Weights of a small GPT-style language model, trained from scratch on English Wikipedia: 7 heads of 32.
Each number is 50 + 15 x the weight over its row's rms, rounded and kept within 0 to 99. Layers, rows and columns count from 0. The size before them is the row's rms in percent of the matrix's.

# layer 4 MLP down (transposed), 896x224, rms 0.0683, rows 156-184, columns 56-111
107:64 54 56 42 74 48 53 61 73 49 47 35 75 44 53 57 43 67 59 52 61 75 82 38 45 58 63 28 26 72 40 54 68 60 56 79 44 35 46 23 20 46 25 42 63 48 55 57 45 62 41 65 40 49 54 55
093:40 41 66 65 51 67 54 25 52 50 41 38 61 34 75 54 59 36 58 50 53 64 58 55 47 55 37 40 11 36 68 53 48 42 52 39 51 44 33 54 55 57 46 51 71 69 66 51 38 06 43 47 50 70 63 50
098:45 43 60 32 32 80 35 63 69 46 53 93 30 36 45 69 43 42 62 66 52 57 15 55 59 30 34 41 40 51 82 33 35 72 52 73 70 45 35 30 40 44 47 42 59 59 42 30 72 54 52 33 78 50 38 64
107:39 37 41 14 39 38 43 35 66 18 46 38 33 46 60 60 55 30 28 41 67 72 89 44 47 51 51 57 69 40 58 36 61 19 51 52 85 48 69 21 41 68 58 37 71 43 40 50 43 60 47 60 42 61 77 71
104:60 30 50 43 47 27 54 29 43 30 49 23 72 55 11 62 63 45 51 38 75 32 53 70 59 24 51 62 38 52 58 44 38 55 55 67 48 79 46 33 66 45 58 37 36 29 34 43 70 40 57 69 56 50 62 55
099:69 53 58 40 24 43 58 37 86 61 72 38 47 48 67 39 45 28 09 44 69 56 73 55 64 38 36 48 66 59 36 52 51 36 49 36 53 57 64 32 53 64 58 74 41 19 49 51 51 65 29 61 36 79 40 72
104:24 33 51 47 53 62 64 77 26 47 36 80 58 79 87 75 33 50 51 63 37 27 51 74 23 59 53 35 33 30 31 54 41 85 40 56 47 67 42 53 47 61 25 48 59 60 47 61 52 33 38 60 37 61 59 50
100:52 31 53 56 56 42 72 58 39 80 46 67 74 36 31 36 83 53 33 75 27 68 34 60 51 84 35 93 40 30 35 30 30 60 62 30 53 54 41 51 18 28 48 45 50 51 24 45 64 47 57 53 62 58 57 51
101:44 36 50 40 50 51 39 48 38 43 43 46 44 76 39 40 98 58 18 49 40 72 47 31 49 62 53 54 27 38 49 48 43 60 79 47 60 45 17 62 44 52 61 36 42 43 72 49 42 43 48 65 51 58 31 15
101:43 52 62 34 32 17 52 49 69 44 68 51 25 59 82 60 41 67 47 65 38 45 38 56 07 47 88 84 45 28 52 37 74 36 46 44 32 33 33 61 64 50 36 73 60 47 40 40 31 42 30 59 43 66 44 38
085:51 47 48 54 57 25 99 83 46 49 69 91 58 51 74 35 65 56 31 39 65 47 17 20 05 56 61 53 29 39 32 53 68 50 30 49 41 44 39 74 26 39 75 34 46 59 30 59 54 77 50 53 64 52 51 42
117:35 44 59 37 50 70 40 48 15 45 45 33 61 41 56 46 47 66 51 36 50 70 26 38 51 69 85 36 48 61 66 72 58 63 73 53 51 48 39 64 81 63 51 54 32 20 53 61 71 39 50 59 38 57 72 47
108:22 34 44 52 61 61 33 86 37 61 66 59 50 33 37 59 40 50 41 65 56 41 25 47 41 62 57 78 46 79 37 82 17 46 53 78 51 54 58 65 45 60 50 40 50 50 55 47 55 34 56 57 52 59 61 53
116:39 55 38 35 62 69 46 59 73 65 51 35 65 65 56 51 58 43 55 67 47 27 65 77 62 21 42 80 12 48 50 59 48 65 78 54 13 40 48 22 39 41 57 38 58 66 45 41 17 62 55 71 39 55 39 54
109:58 57 74 62 56 58 72 32 66 46 35 61 45 58 35 34 57 57 72 63 56 37 59 51 32 41 62 12 37 31 51 43 36 71 62 68 26 42 48 34 29 51 70 60 61 36 85 61 49 57 31 72 65 41 59 36
100:65 42 48 29 51 38 69 20 39 77 73 32 51 56 36 37 60 07 30 86 33 47 63 64 43 71 44 47 36 71 76 28 43 44 37 37 70 68 68 36 44 30 72 68 50 46 66 27 64 51 33 21 63 58 61 84
099:62 70 62 68 34 47 70 41 16 79 69 36 82 48 40 50 56 47 74 33 48 74 52 69 60 34 40 53 60 59 44 76 40 47 35 39 56 70 45 53 32 44 44 43 63 43 44 24 51 45 63 55 29 56 44 53
098:47 11 47 32 40 37 50 43 47 69 35 48 36 33 39 78 54 52 69 43 54 64 59 62 32 36 73 49 51 67 61 66 39 58 57 45 28 75 41 45 61 43 30 39 45 37 54 43 58 79 53 44 37 38 52 46
109:72 53 68 48 39 68 51 63 65 56 68 42 42 16 20 56 30 42 57 49 47 37 53 32 37 60 53 45 36 42 56 53 57 66 45 62 26 47 58 49 38 42 36 35 47 59 68 45 45 47 46 74 56 49 58 26
099:69 65 20 51 75 64 75 68 40 37 42 30 48 57 82 41 56 42 61 55 53 63 40 22 75 51 56 28 51 56 38 30 60 59 42 62 46 41 54 57 52 28 35 58 56 48 47 46 23 38 53 74 46 61 09 55
099:29 43 38 65 29 34 39 80 42 39 33 08 68 49 47 63 48 47 63 37 44 46 35 57 43 30 61 55 18 54 40 67 48 57 68 79 31 55 77 47 53 59 60 20 61 70 41 48 55 52 41 67 72 71 32 51
098:62 48 56 48 32 38 47 59 31 64 48 28 47 41 43 32 35 35 59 72 61 74 41 32 55 46 65 46 46 34 59 65 43 35 53 34 68 77 46 29 40 65 80 35 60 42 40 41 31 43 46 55 59 57 50 67
095:57 89 44 52 50 62 39 52 40 50 40 82 58 50 55 57 62 65 50 43 52 80 16 70 57 53 56 27 24 50 58 72 29 76 34 51 47 70 22 37 51 31 79 50 54 45 65 57 72 58 45 65 04 46 89 40
102:66 51 37 66 63 51 53 54 66 51 68 43 67 53 56 83 61 35 17 38 62 37 22 75 41 46 58 70 27 49 57 52 49 23 48 57 45 65 39 49 87 38 43 47 32 41 48 47 61 30 53 63 76 55 68 36
087:56 21 34 65 51 45 53 67 53 64 46 73 47 25 78 40 62 58 55 47 66 85 60 37 51 59 46 71 44 37 76 51 63 39 91 50 49 50 07 54 49 65 35 36 68 40 52 55 28 18 53 36 60 64 33 51
105:69 22 45 19 42 15 51 67 54 68 33 31 68 60 71 58 49 37 61 37 55 73 43 54 28 39 21 69 56 35 51 57 38 42 39 76 52 68 27 33 68 75 67 51 55 59 89 70 50 32 59 37 49 38 38 22
092:67 27 58 67 39 40 44 69 43 59 70 63 85 63 44 70 38 16 43 32 53 55 13 59 60 37 54 34 65 48 69 40 66 54 31 74 32 42 42 14 10 12 55 41 60 36 53 39 60 53 46 39 82 52 60 45
100:54 41 68 28 57 38 57 59 36 62 53 36 61 34 47 53 62 71 78 34 56 22 53 37 51 65 52 78 53 40 85 21 64 44 42 58 58 35 48 54 49 37 64 44 42 52 67 50 67 05 47 35 19 57 54 63
111:52 54 61 23 73 73 72 46 42 51 73 36 63 35 62 54 67 62 62 37 41 50 68 49 63 47 32 27 73 42 55 57 48 35 35 44 59 22 47 32 38 41 48 79 65 35 54 48 70 64 52 47 42 65 53 63
# layer 4 MLP up, 896x224, rms 0.141, rows 157-185, columns 56-111
094:42 57 65 31 60 44 20 35 50 42 59 41 59 41 48 43 36 66 61 21 47 26 47 30 41 52 39 45 36 48 58 39 56 58 51 70 35 45 47 78 78 41 39 33 42 59 60 55 32 72 50 54 41 57 57 30
096:25 39 31 52 59 61 84 32 31 42 63 48 48 68 06 26 47 62 56 56 35 44 52 86 62 74 58 37 61 33 48 71 67 82 40 61 25 61 38 64 47 52 35 47 58 48 89 24 11 77 41 56 51 54 26 55
104:48 63 45 61 68 43 37 45 73 43 38 35 52 37 87 20 61 26 45 36 43 29 60 45 44 48 57 47 39 45 51 62 76 69 39 38 61 42 55 55 57 57 40 62 85 60 61 54 58 53 25 65 80 31 42 45
097:34 39 46 27 63 58 35 66 28 48 35 56 45 56 81 24 37 32 31 50 84 57 33 49 45 72 47 53 47 39 38 52 29 57 42 49 56 43 81 36 34 38 47 85 21 24 48 64 55 51 30 39 34 42 80 42
100:40 55 66 47 32 62 24 52 28 55 60 32 44 73 49 62 37 76 25 09 53 40 40 74 41 35 72 47 23 66 57 46 53 56 49 81 15 36 60 55 54 66 35 31 61 26 58 46 51 37 37 71 30 78 41 30
105:62 62 41 49 45 48 43 42 46 49 43 53 71 65 54 55 67 58 55 30 40 56 37 56 27 75 63 39 50 65 37 76 60 51 46 48 54 24 46 45 54 14 42 71 56 34 51 59 34 80 45 45 04 50 65 66
100:57 36 85 39 57 36 31 46 67 68 42 45 31 39 55 32 47 53 75 48 51 36 42 34 55 38 76 41 43 66 66 51 69 44 51 50 35 52 62 50 92 38 41 34 41 28 73 28 56 59 38 24 25 46 82 56
098:69 64 52 46 40 81 89 54 62 44 39 37 35 28 26 36 65 42 53 40 48 54 35 45 37 72 44 45 59 39 51 64 35 56 49 60 44 56 41 38 66 43 65 51 44 42 59 47 63 83 31 74 61 60 49 52
101:61 42 70 45 65 42 77 43 43 60 63 69 84 67 46 39 58 32 28 59 59 49 57 74 60 41 26 49 52 09 54 72 56 71 43 45 40 60 49 46 58 50 73 50 37 62 17 78 56 63 65 49 74 44 69 66
093:53 51 53 33 42 52 67 99 50 37 23 56 26 47 45 71 45 55 33 49 59 59 36 36 61 68 60 47 35 57 07 43 58 58 66 68 49 36 62 61 51 31 80 77 33 65 47 46 43 23 62 48 56 49 48 50
111:38 28 55 43 43 34 67 44 39 60 46 60 45 38 64 43 50 30 67 43 60 47 24 57 73 51 41 48 68 41 50 38 35 62 59 54 45 53 70 26 52 40 35 64 48 60 65 50 56 59 18 94 73 53 52 35
109:26 53 46 62 58 56 80 90 63 15 38 53 61 36 58 36 43 62 34 42 46 37 60 58 53 48 65 52 48 67 55 40 49 59 53 61 78 53 38 43 27 28 52 41 21 64 48 69 55 49 41 74 50 44 63 47
113:38 37 54 09 50 45 39 44 23 67 39 38 48 76 59 61 41 37 55 49 51 72 39 46 55 65 59 55 60 69 66 64 65 56 59 28 50 45 62 36 31 60 48 59 38 44 61 55 46 33 65 59 83 00 54 39
105:45 25 53 57 48 52 54 39 40 42 52 55 47 57 52 51 68 45 66 65 45 66 59 26 46 80 33 27 16 75 42 43 40 54 03 62 75 49 41 46 47 35 37 61 67 42 71 48 50 46 26 15 62 53 62 48
101:50 51 46 58 43 51 58 44 36 72 52 57 40 61 64 65 54 73 71 43 47 42 45 49 51 32 33 46 63 42 65 64 49 49 90 60 27 51 35 87 41 52 33 56 70 50 51 63 72 22 51 57 40 50 26 32
098:80 43 48 58 35 59 40 72 47 72 06 35 70 36 55 39 51 53 29 43 56 40 54 50 27 27 49 34 54 42 65 46 51 50 50 53 51 48 54 36 61 50 64 76 55 39 61 52 59 35 40 70 45 59 70 46
101:64 64 57 66 31 48 55 34 62 53 30 53 43 66 32 37 45 42 32 38 47 23 71 50 27 38 77 38 31 39 53 28 60 42 31 61 59 46 50 42 57 46 12 74 59 34 39 46 38 46 30 47 57 57 60 55
096:40 67 33 35 54 50 69 91 47 52 33 51 40 63 57 61 60 59 60 71 38 50 55 41 76 31 46 51 52 68 29 53 67 63 42 35 46 56 44 58 26 50 79 99 59 34 40 34 37 63 61 29 57 38 51 73
096:71 49 28 55 82 61 38 50 64 65 45 64 36 47 53 56 46 85 66 79 37 64 39 72 57 68 49 30 50 67 43 51 33 33 26 53 48 30 60 36 61 44 38 17 65 39 53 29 34 28 53 38 58 50 43 54
102:76 24 42 61 56 46 59 46 72 66 21 28 68 41 72 32 57 51 69 48 77 45 65 64 36 43 55 39 50 42 44 63 56 50 28 50 68 52 63 53 57 35 49 52 40 65 37 63 32 49 24 45 80 53 52 35
099:70 72 62 12 38 47 39 45 49 48 50 76 45 45 22 80 13 69 13 33 64 55 38 42 49 62 31 65 51 53 53 35 64 53 48 67 41 65 68 73 32 32 60 23 50 52 56 47 48 73 82 35 42 48 39 61
092:47 41 47 49 50 44 19 42 56 21 51 60 34 67 50 68 46 55 60 60 36 55 42 22 73 19 41 47 36 77 48 39 32 39 35 28 54 56 53 98 62 62 64 50 52 62 64 37 39 55 66 34 54 41 20 65
098:51 61 59 22 60 54 55 75 60 51 29 56 52 44 42 66 31 54 41 49 32 19 70 35 40 77 42 38 21 68 71 19 67 53 70 43 81 65 45 25 45 47 46 08 47 60 48 58 65 48 48 51 53 43 44 37
086:43 73 73 40 57 42 60 32 42 17 51 29 73 47 18 44 49 40 60 64 48 49 45 64 63 38 46 53 53 64 49 54 35 56 27 53 43 39 76 44 63 11 51 36 22 56 45 40 41 72 35 64 44 30 67 43
105:73 34 42 36 64 50 48 61 69 57 22 44 42 42 31 60 54 27 67 32 33 64 65 38 41 26 31 43 73 53 58 49 59 44 55 71 64 53 56 36 56 47 71 41 40 61 69 45 62 49 61 50 58 33 46 22
090:40 54 52 34 46 68 45 75 65 66 71 57 40 42 77 55 42 57 62 43 43 33 63 70 33 56 51 49 60 73 72 62 51 53 74 26 75 48 03 57 44 72 58 28 48 68 61 64 62 56 46 56 51 46 76 51
101:81 44 47 40 30 22 47 39 59 47 58 61 57 46 45 63 53 17 71 35 60 52 62 68 69 67 63 35 58 44 44 69 63 43 30 51 43 65 83 44 69 42 37 56 56 38 52 43 30 55 34 52 32 49 61 60
111:58 57 55 47 72 56 39 58 50 35 64 53 30 55 51 58 32 72 45 48 32 65 46 60 57 38 68 50 58 52 64 92 30 51 46 43 47 72 92 67 38 46 39 48 51 60 69 61 33 36 60 52 55 41 29 40
091:37 32 35 69 38 41 33 51 45 44 36 84 61 54 38 07 63 55 56 34 66 59 63 39 44 27 47 22 53 31 52 32 35 44 54 56 84 50 53 44 46 58 54 53 46 50 41 79 44 73 31 50 41 33 25 58